Part of a small language model's weights: learned positions, tied embeddings.
Each number is 128 + 24 x the weight over its row's rms, rounded and kept within 0 to 255. Layers, rows and columns count from 0. The size above them is the row's rms in percent of the matrix's.

# layer 5 attention output (transposed), 160x160, rms 0.22, rows 132-141, columns 0-159
size [112 103 104 103 101 100 101  99  97 104]
[[136 113 127 107 120  95 115 181 107 152 158 133 118 111 115 117 147 119 136  89 132 113  99 143 138 110 141  95 129 147 132 121 119  90 120  75 132 147 127 125 130 128 137 130 159 150 137 143 153 159 100  96 140  98  90 138 139 143 138 147 121 135 183 153 160 119  98 127 123 109 149 143 150 146 122 145  99 140  90 165 134 154 123 136 153 153 118 102 103  99 126 150 111 131  98 121  92  78 148 157 121 169 141 115 147 170 144 162 121 140 179 141 107 102  83 127  98 102 103 148 104 122 149 159 149 109 131 107 144 124 115 118 111 180 179 157 113 129 148 123 158 168 127 130 133  63 116 152 154 182 130 166 155 115  87  86 126 141 136 153]
 [ 86  77 184 102 114 161 140 146 145 131 136 108 106 135 140 152 184 116 150 154 119  71 146 128 125 140  98 135 167 153 156 135 144  83 124 129 125 156 117 118 158 109 164 127 127  89 150 119 119 142 148 127 160 131 111 129  94 143 139 131 200 138 141 127 100 104 125 150 151 129 115 156 147 167 121 132 132 159 121 112 167 166 129  93 152 124  87 130 103 153 133 115 157 128 124 127 138 101 134  54 127 107 141 118 138 119 127 108 146 104 156 126 101 166 120  99 123 144 111 151 133 154 123 122 102 145 129 106  58 137 156 126  92 127 134 126 139  62 142 127 119 141  94 105 105 107 122 117 152 116 138 131 106 101 111 126 106 158  96 146]
 [141 120 143 146 154 122  89 109 112 112 152 122 148 125 122 101 136 126 113 148 124 114 119 165 114 136 175 155 140 127 129 154 164 135  89 101 143 135 117 155 158 136 110 135 133 127 100 149 118 129  90 127 138  98 155 151 155  97  57 125 133  93 124 159 153  83 160 128 188 102 116 119 123 112 150 161 143 130 124 155 109 150 132  62 113 129 157 108 127 133 150  97 125 148  79 122 155 106 145 161 109 111 114  88 130  93  97 134 133 111 138 126 153 156 117 127  88 138 140 108 155 135 130 139 156 112 149 104 118 127 109 161 190 133 163 169 189 114 121 107 115 137  95 105 160  88 128 158 141  99 153 110 151 103 156 145 118 147 108 147]
 [110 164 133 109 121 100 122  87 128 131 111 165 172 138 143 142 176 122 153  97 107 130  89 117 155 107 127  86 120 115 144 148 125 160 115 115 104 117 114 126  98 110 143 161 151 119 155 117 126 143 151 156 113 145 121 155 163 149 175 130 166 102 135 102 137 103  80 135 140 113 133 138 107 101 136 105 120 132 149  97 130 141 119  93 157 120 134 112 147 119 130 148 149 129 146 106 125  88 109  92 133 113 138 158 130  78 132 123 143  98  88 154 146 100 130 111 118 114 123 135 144 161 181 160 145 115  98  96 118 166 144 121 132 149 156 155 154  53 109  81 112 183 134  96 138 125 107  99 136 129 152 148 133 157 114 168 110  70 103 126]
 [120 134 156 119  93 186 130 119 108 147 155 154 127 128 136 142 113 112 151 136 113 119  82 148 126 163 119 137 144 137 125 105 115 148  94 140 162 119 108 149 125 152 131 140  92 111 101 142  99  91 120 101  99 131 152 119 145 120 192 136  97 137 132 140 124 151 150  97 137  87 139 145 143 141 120 119 168 118 148 112  89 171 111 117 142 145 129 159 173  96  97 119 148 157 111 131 153 135  95 137 114 118 130  78 143 103  99 138  99 139 144 110 139 142 121 137 140 109  88 162  63 117  92  99 135  69 166 154 139 157 107 129 107 135 169 124 195 133 113 180 114 116  99 158 113 135 154 112 146 148 134 111 154 146  94 137 155 120 120 106]
 [ 79 124 147 130 158 163 133 139  95 141 114 135 112 155 147 135 144 149 100  96 140 144 143 109 154 127 160 148 126 135 106 145 131 134 130 120 143 149 107 167 133 161 156 115 126 112 132 175 125 151 143 131  85 114 178 140 130 138 141 118 110 105 114 172 119 133 129 106  87 107 109 153 149 115 109 162 131 163 140 161 112  95 119  77 160 145 141 148 138 110 134 159 152 131 149 167 130 160  64 121 144  71 147 128 116 120 123  92 165 125 118 160  68 161 126 117 145 160 176  98 139 125 105 194 130 102 138 123 123 122 138 109 116 165 156 141 127 127 119 166 146 124 128 142 164 108  98 165 191 117 146 156 145 112 125 102 126 129 123 126]
 [162 158 142 122 157 138  90 125 126 161 126 148 115 121 119 148 131  98 137 136 156 107 133 138 107 135 125 111 139 114  80 169 128  75 116 146  76 131 143 161 109 125 164 170 136 105  96  93 133 130  90 173 129 100  99 113 141  90 164 180 140 131 153 113 147 124  74 117 149 142 137 136  80 165 133 133 137  90 105 101 119 102 142 162 109 177 117 162 142 125 119 154 157 159 166 113 128 131 138  86 166 124 106 106 123 137 154 131 119 138 115 121  95 133 115 173 146 154 139 105 101  78 146 133 106 101 119 118 140 130 123 146 139 126 136 130 118 162  94 117  91 145  97 144 132 145 111 118 163  89 105 127 119 129 166 132 168 132 136 174]
 [127 177 102 118 144 164 128 152 171 126  73 131 130 132 157 136 133 127 125 162 115 127 122 134 122 135  86 129 128 111 148 154 171 141 137 122 135 156 135 129 126 106 160 104 130 146  82 135 101 153 152 145 122  97 132 132 137 147 103 157 120  90 153 224 144 115  97 145 131 139 139 111 118 141 124 129 185 134 133 141 134 160  99 122 141 132 145 117 103 103 145 123 122 151 135  95  76  97 152  91 146 153 130 126 121 156 125 142 130  95 136 152  92 140  82 144 129 102 121 111 147 107  99 125 136 110 153 167 158 154 136 100 107 126 147 120 158 110  77 105 153 161 163 169 165 139 154 124  99  98  77 110 140 158 126 139 135 161 104 137]
 [128 121 129 116 126 120 116 165 120 155 147 116  89  82 110 132 145  82 148  95 137 101 148 181 118  79 117 103 139 130 127 112 175 150  80  92 115 160 130  64 139 155 131 125  67 134  87 139 114 106 132 119 129 117 148 120 102 133 145  87 108 112 102 106  98  95 141 104 131 109 123 110 124 150 101  89 147 166 154 112 111 122 144 153 129 100 115 154 125 118  78 120 110 142 129 114 126 120 137 112 122 161 164 130 113 179 117  73  96 130 108 149 155 130 106 129 140 120 148 122 125 108 118 167 124 146 141 139 132 150  87 150 173 134 101 139 121 102  83 128 131 133 128 149 145 122 165 116 105 124 176 106  83 166 104 106 110 118 105 142]
 [125 142 166 127 102 148  75 104  91 122 134 147 104 146 120 126  96 127 145 123  92 126 112 127 141 101 156 100 151 133 143 126 159 138 140 152 105 109 164 149  90 174 117 157 116 129 132 118 162 151 125 130  97 146  80 105 139 110 161 107 129 142  96 142 127  82 122 131 131 157 107 124 163 106 123  79 165 136 138 146 178 149 134 116 103 114 106 148  82 155 172 118 141 136 150 159 125 139 168 152 137 122 106 143 137 121 142 139  95 143  91 135 164 118 161 111  90 138 126 117 120 110 119 137  93  92 108 106 161 129 139 108 138 134 130 114 126  87 110 149 132  84  80 143 149  89 136 177  61 137 133 160 135 142  96  96 141 156 116 155]]
# layer 5 attention value, 160x160, rms 0.258, rows 133-142, columns 0-159
size [103 108 103 100  96 109  97 108 109 103]
[[145 136 130 166 108 169  91 135 108 114 118 108 134 122 185 149  82 196 103 117  90 149 106 120  70 162 126  89 150 137 119 132 153 118 106 124  91 134 130 134 124 135 135 145 108 166  57 137 102 119 135 121 104 113 138  93  95  87 114 174 131 112 132  83 178 122 108  86 109 142 140 130 156 129 150 111  99 153 166 135 124 111 154 146 109 150 127 122 114 151  98 146 117 150 136 127 129 176 136 165 142 104 126 161 121 152 106  98 114 149 116 127 144 105 145 129 133 113 132 116 114 105 146 148 153 141 146 132 110 118 135  99 137 141 107 134 172 181 141 123 167 113 172 117 108 148 126 117 116 106 143 111 147 129 137  87 135 100 173 141]
 [144 155 143 122 102  91 109 111 128 148  88  84 126 161 137 165 106 140 136 122 115 152 155  86 131 139 140 130  93 118 146 158 183 125 139 137 123 139 132 107 145  96 123 108 124 125 109 130 130 150 161 117 106 172 148 127 137 149 116 127 136 148 156 120 114 130 137 116 109 123 131  96 144 142 114 125 151 123 134  82 145 126  90 175 139  84 139 136 114  86  77 108 136 114 149 145 101 109 113 124 130 159 131 130 170 148 128  87 121 119  94 196 121 125 117  93 145 108 138 120  95 122 107  73 136 108 130 144 154  91 121  85 105 122 163 121  90  91 129  72 107 142 121 184 111 131 153 106 134 119 149 161 136 150 136 108 105 156  60 130]
 [113 123 143 141  96 124 172 145 128 175 145 113 105 158 136 117 115 159 142 116 111 123 102 131 134 111 163 147 111  79 117 146 163 153 118 130  92 133 112 116 185 127 114 130 151  93  84 144 126 109 108 151 111 138 122 110  83  89 128 142 122 122 112 148 166 153 140  91 149 153 132 109 110 165 133 140 133 135  92 140 124 123  65 101 103 120  99 157 152 133 141 111 122 148 121 136 125 138 119 158 168 128  79 154 112 101 139 119 167 204 144 151 129 144 143 169 106  96 125 148 116 113 118 100 111 128 131 126 105  67 158 149 132 111 138 135 153  99 114 164 145 104 136 177 135 118 163 177 120 126 129  99 127 125 127  88 114 162 161 137]
 [104 152 125 143 130 114 143 160 124 111  79 107 168 131 105 128 112 123 151 159 105  83 106 148 136 141 135 141  76 191 197 105 106 110 148 118  83 112 142 129 101 149 140 112 162 147 158 115 149 185 113 169 139 103 138 106  90 142 114 131 136 141 114 171 129 121 154 154 147 173 160 159 118 177 132 121  82 153 124 120 140 116 122 124 122 143 102  86 111 154 161 120 101 113 118  87 134 112 161 143 128  83 146 142 132 148 148  85 147 111  89 136 112  98 144  95 111 132 138 139 120 115 126 121 130 137  93 121 106 108 152  92 139 106 128  87 110 136 164  70 111 134 105 135 153 136 118 121 112 114 142 141 114 116 153 121 137 121 116 153]
 [157 124 144  88 124 131 128 172 150 164  79 103 111 102 152 123 126 138  98  98 112 124  99 146  65 140 110 132 136 113 117 114 134 140 166 114 100 145 126 102  97 133 123 120 154  95 153 112 111  76 116 171  98 156 141 146 124 112 109 114 121 142 143 130 167 166 123 151 109 176 140  91 147 166 163 144 100  85 138 102 138 140 121 139 163 134 162 142 125 110 122 111 145  71 115 118 151 143 131 134 147  94 101 136 114  79 141  84 113 158 166 117 169 141 132 155 133 119 103 163 159 115 155 108 125 161 123 179 143 112 132 117 128 149 139 100 112 157 159 102 158 145 137 137 109  99 110 107 126 135 101 141 180 106 124 151 114 106 128 100]
 [160 144  78 136 123 132 163 119 149 118 132 140 137 141 107 152 105 151 153 110 141  87 108 121  89  96 165 120 104 124 149 102 152 166 143 133 142  93 124  89 113 130 123 121 114 198 135 148 123 115 147 141 146 121 131 144 121 128 149  97 117 168  91 107  87  97 117  99 119 154  95 159 104 106 175 129 131 166 141 169 110 124 148  74 152 141 144 133 138 142 128 103 117 122 129 107  97 130  84 127 118 133 111 157 135 116 109 133 173  92 126 102 139 127 144 125 125 130 145 150 142 148 135 123 148 103 158 141 132 101 143 124 113 170 172  82 119 138 118 140 130  55  99 168 108 127 147 105 100 167 127 137 139 135 101 103  73  87 156 134]
 [156 137 180 136  96 116 127 129  98 172  83 150 118 153 136 130  93 127 144 103 115 129 130 155 111  95 158 144 111 170 142 133 132 146 152 137 103 110  90 134 135 157 148 112 136 153 131 134 107 144 161 120 141 151 125  95 165 105 150 133 100 164 138 101 143  90 147 107 152 160 113 137 127 162  99 121 157 118 139 130 107 177 119 127  91 154 138 127 125 121 109 159  94 129 130 187 147 108 134 139  97 144 137 110 108 170 157 159 151 162 127 131 148 152 168 122 119 149 106 113 143  83 162 103 145 120 101 112 192  97 124 121  98 109 105 114 127 104 143 156 147 102 116  94 105  88 157 160 101 152  97 147 104 168 116 140  79 116 147 127]
 [120  69 119 120 101 161  88 105 110 124 130 134 132 141 106 146 133 132 131 169 152  85 159 131 133 146  93 110  74  99 144 161 156 125 115 134  77 162 180 148 125 103 103 150 148 155  90 138 122 137 135 133 140 149  79 146 145 141 160 124 102 150 136 140 143 127 115 116 189 175 108  91 119 101 156 159 115 150 100 104  96 148  91 138 123 121 139 137 100 126 127 110 152 120 137 110 174 177 130 124 145 118 153 119 174 127  83 147 116 108 131 113 124 107 164  96 136 148 126 130 164 141 126 122 125 138 171 110  88 115 140 131 120 118 154 140 131 143  93 162 105 151 108 162 151 135 123  93 149 126  65 120  97 139 121 138 140 142 115 116]
 [133 146 109 114  96 137 129 140 102 127 136  98 191 141 159 158 167  90 118 170 201 142 101 108  77 145  64 142 139 122 100 146 140 134 127  99 129  97  95 117 116 111 104 125 129 138 115 123 125 105 128 145 127 146 108 124  78 143 124 156 167 154  88 115  93 137 131 129 145 149 110 124 120 122 104 141  66 167 135 174  88 129 110 105 138 108 138 123 121 148 116 134 143 152 163 104 153 146  77 120 149 123 147 100 159 191 176 104 151 101 142 135 102 146 128 111 160 100 118 115 149 127 139 132 129 136 121 136 157 131 123 151 137 120 120 161 136 187 113 121 129 119 106 126 133 122 133 158 133 104 121 128  93 140 135 179 127 122 127 113]
 [120 139 111 108 146 125 129 107 118 109 129 135 173 144 165 117 115 108 141 118 158 145 146 108 135 121 148  67 141 122 102 130 187 152 145 138 108 142 126 156 168 173 145 107 122 155 187 148  89 150 109 114 138 138 106 132 129  69 150 141 165 177 127 105 130 169 121 124  98  97 120 124  83  90 121  98 103 133  87 136 114  91 124  90 142 114 128 153 102 125 125 139 132 115  86 100 107 122 131 108 128 112 122  96 152 153 171 110 105 165 106 125  94 149 164 131 136 128 156 119 156 140 139 119  93 101 114 126  84 134 133 121  89 138 149 116 167 117 146 110 111 152  70  86 125 112 154 117 112 103 144 151 120 106 127 172 131 115 154 115]]